From a checkpoint of a small transformer trained on Wikipedia: attention and MLP in parallel.
Each number is 500 + 50 x the weight over its row's rms, rounded and kept within 0 to 999. Layers, rows and columns count from 0. Numbers have three digits each. The size before them is the row's rms in percent of the matrix's.

# gate: layer 4 MLP gate, 832x320, rms 0.0908, rows 297-352, columns 160-191
# up: layer 4 MLP up, 832x320, rms 0.0861, rows 297-352, columns 160-191
# down: layer 4 MLP down (transposed), 832x320, rms 0.0854, rows 297-352, columns 160-191
gate297 110:510515495522556461434516502493517492538455569479456442475387471580520521504531547494480462510333
up297 110:393530505616469514492549542451488528541488502494438493484482461514564529539536444470489503407539
down297 108:564492495453528474528457507512560564410489510443461589399526451476521556526499516535552492506496
gate298 103:536511532466456443510577472472586445442538393477518465468520479454465444482464454523505603551431
up298 099:473548463593554512430522543505522296467484484469505508605411497473424525535518486460496482532457
down298 103:501560524629509450493438472528484421475418445491490514513414407460494439522554408469498520584506
gate299 101:549492513477396505448472509429448572509448500517497382506606503531557442519538488514580450584477
up299 097:556504499515527580430544426568518467456531538453585546600525582464471470551433532480431558475483
down299 098:501567508475469473500480526488464507585398564436508592478513568526599459602576505542547562546478
gate300 110:513458604507479504507531549463583501433586487508566436498535418479449491505571544446572465510417
up300 102:398573496446453582551521573517443516484492433498425538524522501540484497524557523569549574512577
down300 102:530546459463483583478555495516505439553503447552547519527492391458449518580468557378544519506514
gate301 095:601534435457437465420561454542554536536525568407523503465526513545510396477523511547570526429562
up301 097:411556481549490494556462455427534507476455474467487478454429495486456426453353393492478514475470
down301 095:489436559517433492551511508551454460416460569484459455548498577550527384494514472512520462461602
gate302 103:526482517554445479512440427508511524503492595463538516539478530551558499467571530512523467494400
up302 099:540387506518499605452453490580504514516454504481572444538492415486547514486538477577589559495440
down302 100:475475431573497503539570580464436480384432471486541502436465461514448470532512475496468540520538
gate303 104:516485507561491427480419501493597476420540499464538533481562481541462531519490451516502454476470
up303 108:418533459513471466528468519562529445513515463523463553460375543473562562537453522481518538489498
down303 108:511581507510584482498431579530445496451460515587470568509462546438557602461498482495560514446541
gate304 109:526561536505526459435470490493508453495495423497496463566547408458457500553521508533491506460405
up304 104:570508432539579458487531529622566494580529506545443412466371496456513594497459477494458570424460
down304 105:464517518503571515538448421484492526506597447557502471526457468586598480511512497478510498419493
gate305 101:524381550386528379540455437419470582516570448426527510485489535531507464563442579456512512520494
up305 106:448507579469567471448646538454502502495535483489556473435409403486529512510526523510530519406523
down305 103:384471598537516482441504539485445520517526542505412445503413417542531414564472459485499646509532
gate306 087:568407478507529456501440481552554490475449478481483523575456582471495398519478563469490511561445
up306 098:417510516579496526447508530489443460518549528523469464541527553533361522429518582478504440500542
down306 099:464460455558480477435522554477422429428547596537492502597473661478386399534499540558439495538494
gate307 101:524524552495511571466451503508418474506560527494552391619473490491500462518503499474400522449548
up307 098:409551523449522450495486444580498591506446472389544555567462503410500439495601433430447500444453
down307 098:457552515476498491471519474530524494456540445406534535535499491558404589436529496513534507489549
gate308 093:494444508488509560542519493445343466503481438485543396578428571573505449477497449483533505451536
up308 099:623514469501500506446415466394447498492566519484462521466581568565504494492418498463414470526449
down308 106:534498489486471501457498457473512497567563449488476461619514532491466465490515524499471511489483
gate309 096:575502522528560579595485397473432491473555574514435532433526476480497410477471477569482573485518
up309 093:416466549374502499439426516469515493530438577528464522502443501481598515478534438570477454550363
down309 090:554461490527511545526589381421533414516512518427479366476533527469484434547418511535564531477581
gate310 103:581450489541577510474602485484326507460560491490613445510426485476459489505507526521534499521519
up310 102:484640468554503542541501457494401485478542409477529517451376475484497532487507493495483574571527
down310 102:438595547525505588498409484398576473505415486444396473419489551555562539529514513521418585497514
gate311 103:556412471545449462524501499443471470557481472439478459459516576550628496554498432467482476504534
up311 103:556430472465442498504537534538517416475494525359539492453521625551457457574516392445412545516483
down311 102:409435407517481465465551547545524445432498463474503590512495468560454530440431544553508434561506
gate312 105:564530442494466549511495525418536443377499469374511567481482563473552433497554530475570501467488
up312 101:520535522456551529558530457570447500427509515526490537526460551482396506474511527524591524430453
down312 101:508502466475502467415443554564475472533498478498509471495537533447409480467457581530496445452405
gate313 100:431500475523519491492442516551482462503499552498540484492550552471528453602461565477524566507483
up313 099:560427518497446512500542455514418526415467466521560485562415482532507450411476500464521448523520
down313 100:571537522479512529508458461467466460544489436500468561500523516486506517459562487477470506440514
gate314 102:547436549458426508479433556436503534523480467470510508455492503582543433499536482526556483483514
up314 106:401551525554460531529534482516493516518438507483412561479450476513528470431414488559625456517453
down314 104:621506541466517497472561474499506406490395492504428508492470580380582550520518379486519464518515
gate315 108:451432554470495474472405515516464488466448551553456419496412553582481454474452501469534434500481
up315 092:579516534490534463492485458432467551447464420508454547484450550481374459538422555494539423473434
down315 095:516494459482504492325528494544450439453523477444521516444482468486541542595466547547374524599543
gate316 095:475465601469590558457540436512469515417551452467551601551467467428551411470440421533512517515550
up316 095:449568500562492459505457465486540475484547427415491456526424415482483592520559466491535540461421
down316 096:494429524538579493470497456443408434423482434469476471486471490519547439536459410540505462519478
gate317 103:483482537509452449490482547451589426443498483552522476536536534446483517482515511582438483557477
up317 106:526544503433394474525509561605451474551540452581452440466598559592379452543530485485482556614517
down317 105:564532498426487508548515401488478472489502523446532488485528498481402554514510476519518531510593
gate318 097:512458522436518487513494435481559435479471560485479569520536515525539468474438494499533494451532
up318 095:514506414406573541505512409459499498506501525553497456488538448486559412581520497527582480402499
down318 095:436557495549391414401469507507543602485631569472546462484437452554567529452453436551447475463416
gate319 095:567404556403474421461536494482455551603552449492572451495600442443484422546473524514580516420460
up319 096:543476540467506518433489496535472506480611508471606554543494446456391468489586653505512538505540
down319 096:514505466538449436455554518446494509556560464471508545480394536480439494492494558454542547569419
gate320 106:436514543431432589512477568447513467381555517473549489469512447429499515438477521586490553568508
up320 101:571444503514465562544425531496417442479501493555486440494494405525441537499522451490533509514582
down320 101:495426443474538477534504499461531512439459493554527537494461515600469543564551553559572489463513
gate321 098:500541543490458486493502451453491447405521598509526561524477569475491431472566581404534548414493
up321 100:464419577402534515411554498495472488539540546482564480493524461411473559496447485461572516443550
down321 101:506596575553579544436446496411475539528423452481532425444566527492475479479485527490500409489489
gate322 093:454538534477539591520468577419457532485391447499485568502525545455556431559526478455540444449485
up322 092:511474527473454514408487418484496550520482446379570587496474539523492502430495458496612416548579
down322 093:528485534495453498512534496450530539469532506436538632453604496537508418510544447507511542553555
gate323 099:597486478500499457448502549435471513462552467471377520587499376538540459446574551402476518527576
up323 101:542517479450438441473584456445605532492506580522382500433407484579543511446566485408530539475512
down323 101:393552530450516484519469513379557495531467498550470425448511435521567495517514394525470491507527
gate324 102:424412481557508464455425564531499400481512489480475572525406513548605540493540508521464461517426
up324 104:471473453518480507433496547446555503562495458539472489471520555526528524531500520527474514502473
down324 105:516439490594541543443536472471522539534532442442482498448589473557468546564537515442466410543532
gate325 093:431467490502461398476517485571490468531634486508640529472473511521485431533487551420538503428529
up325 095:595512434471548629549512489427545474463502485487390449532499577484593494522459464542452551565505
down325 087:467472565519524464432424472527464499561614462531602594407487466473449509542466496445531465427583
gate326 097:460560556445574488520444510453514448465500512513407539550537487449483573590467511462526426532464
up326 098:554540527520435520631578476474427513491481491600469558537594442469510598483545467424449441540473
down326 098:559490509490462556584590534515438541458486460445509477401521539453452484490499468504469538499480
gate327 093:468531481594530529491392510550477490395487537498586544612514470552489588473518556558461446449405
up327 091:442462529507589523577482610510543591452485453574511436526398432499473419593505541533464542469486
down327 092:484428456628482483456539484606566518421430509587494456554465470558547509465487532490556481485564
gate328 099:456437549492520564480586559472424468481444582566475471505557521548544460476538510502590424482454
up328 099:505479456497472459463417474495518426478535491583464484569390486484600458491472509447498532520522
down328 097:512488479451551514411575496549556440552516551504524542505439401393516449449479455485490515531519
gate329 089:480512456547488446571514508426519458516458470456394507517526481505461442427555499402556474461474
up329 093:484622541494475512620535472394521519497459489410418479572541438489461547479515396382496532494454
down329 095:585575566451461461548483505486488427475571522524391473526511516533506523530617539489463574473499
gate330 091:508530572550417446537480523522513514494458538443528555490460527527567435496414546524488536459470
up330 093:591548545424467552513450537611548508477522454538490494450429348473491552452512534468463436476607
down330 092:572428372476508441505602421403404559560552547471474547485551486513434533461443526402446464538465
gate331 113:530511496576496473522426513526615452462578444470484448517532439500450427499505547444412489487416
up331 111:439566593435503503516484501402459440519518471393453487512551506407463565458450489566469498472448
down331 106:495479484497398639525555594526505538487521560504577504469553433469458444503487495531516512539470
gate332 091:559478461527468496427513559461509531389577444428529465531595522539522584462572479515474568451483
up332 088:525550386514529481480512511556485556473529636473611599469453573446451527540522524468524513456517
down332 090:474488507535464484542479484505445565509510479451511549414541490491548614510559486529568410540557
gate333 103:494543450546588516524412611496520494449509489499411531471481478536508470478567555504441453636508
up333 108:530582415510548448405511528525505492529526542511486415525455455506469523428520535407533567483483
down333 106:507543477484511516439528490555567448480504509437456560538533479528437569401509556434473499438607
gate334 089:518509519501491495538480623568524485490483517559549522474422542566592486503503510531551515453497
up334 097:495497399460428514498432494562528488495596553384522520434485602523507459384483545489576539489485
down334 094:527525549497530531583491455493464586528485461578494561510553454453486548518516446487388470529468
gate335 105:519534548455511458486508511554511455507571511476392432560459503502526538554483510464516507422438
up335 105:453559436418557474477451495487479557492450628511486488531542494554495473534563552421444376587554
down335 104:411531494491454579471514533456578531493521573460513512521449556525474558538429637382539519588495
gate336 108:490511438504497439560433581490489526463530495490485444501381485541597568540553469421543519495502
up336 108:463463539485491517449519433491455591426522503505515531542497439501587521403441483528540446491551
down336 106:506521487402493502465478493569481503466630570495442511464410478504478422524519525478525540560485
gate337 090:444560472451434522559418485485428480455492561531608469580498493430574463595478488523485469426550
up337 088:481476519516488514475503477420481556533501586480462486525565471546496372484458476542543442470504
down337 089:511483436610438492496479438516493511493510421499511478520482539541530426488472500492489464521458
gate338 109:516472554531504406530519482522500544403543466512465463406454481483499522493508487503586434542527
up338 106:443532619528489505518505489456506602522528507503427540477558520529577466424507501549507466564486
down338 104:460531490363483545506527509426444500519420502511405518532532589451567474474449530550442492575475
gate339 099:413523476506519400497440496484552468442490533564491505484425493514490495425564494408518518554410
up339 105:412651554463517474379541481558470444460465564582466494515519551478586560539421367475574580454374
down339 104:565581510453496514361516548510494476455435549449482547483468453492510541509414382588465546488434
gate340 104:500532505549456515470494480433600454380507504521526488538413542523455472508530536436542487565477
up340 097:418545601541453465559483442554487591467508435462551578554529476508527499457415490505461522576433
down340 099:501556503464490581498370480518554446468436435387591568533480523478441423452541439497515477494552
gate341 099:571445427478469496484554445458397469457475504489500469484503535537486357523467524516481519563510
up341 097:513505456484542550466509459514414470518511476495509500493469505468503495506522481499479482470549
down341 097:504463522528451414498554534496497494493437576461463427502510506561464445516433499527565455463576
gate342 107:531488416548488353454499575539581391467573407471516414508510470559541528487558504519434500405471
up342 099:473588426467478474496433580515496573443465472479526665417581551504490485453526445470602443499494
down342 096:516506457531449526511472424446470559538543532423539515414480431507465516482494491560512529554526
gate343 094:505536547446587516482477426438431476485533581452455491605507537456482525491479524437523502469499
up343 094:528540522474450455563570517501537489542554491551446554498487594504596508563550483605467533580551
down343 093:502547547487436480496591527471510531467604450432540500516456524455582491444583575452449467485451
gate344 100:473425607491437452481431623396490457432527497538561545540495468496521592535489474556590434493481
up344 098:451569537510603579551597493559523540555491522490542471496523508518491458500431572495489467487499
down344 099:468444557461453497542451597474545404467564560571557490463494524419484423551550599476494401489452
gate345 102:526459513492487482479473470568518388504423464492451487531466556482468463512439596493503470514467
up345 103:511507476498630541534483473499439465571499449428429478485516555379426511510464470498443481528461
down345 102:500405470514578554542460477484477475583459448408478454455576548443455531513496467457541448522521
gate346 097:527442504463549501489446543438428529458462522535451430554493513475520515486459433520544441519518
up346 099:558514502482563422582562463480473592472429538367495535497531495409473543481526398556518510468550
down346 100:475455508465481470529558538447367500439487433446563556535565485526536476497509446601450557520492
gate347 093:485521510565576534499488475492502507516566501380567512416574508491523487456440513409486470475475
up347 091:498478529517567467580498491468461569503524570512510475465439474512545514493538462499506465510556
down347 095:488518517498585503569543453494519434469570508474485522430548539442524574453354441514517449548535
gate348 090:453533585515522516494534493410437480514387491431469542540476590554482397471443501389455518478473
up348 093:443577472554513511456543415448579572521525579459415540453581496536504504563432559435450464457455
down348 094:535500547454465539451565432461537541504542464545462470392554468549491567471456448498484506389659
gate349 092:473467529545471479507533556566540519451443449524610527506481459527552487518553578470483473541475
up349 098:548457461510526436619488524507434482464578459465509461443494552542529471534474461402464499481498
down349 096:533464551498445502451480510498566494465477472464575524512426492499535558480554464499478434513543
gate350 098:589446503517498451461536403528546500442548567510455464453485535437531472570454568566407516582369
up350 111:502480572450498490434475539535528493470502528602402528466476587526428515433517570521463531459372
down350 108:517547607459549562476491557478442450540490532566475544524465564473494441490516525380565555449506
gate351 098:520481515481480507491565503393516583430440585409541470449501462543470557472627542561442465577462
up351 099:491594554486538540481484493439472519506472498498386517554623533526453453497443538486454444448381
down351 098:458483552519442493496433507477470460468550420435495476431415490524517483497407505572425496522489
gate352 105:597445471556428545450473513461466445492568501514502488578493519534408437631513544528597489506472
up352 097:408415565527491430492508491528504493545515533512553427447611526491517486480521607497433523489460
down352 099:491475456584421441425473537449506437570431521562575489522568569521445386488480585520564530523476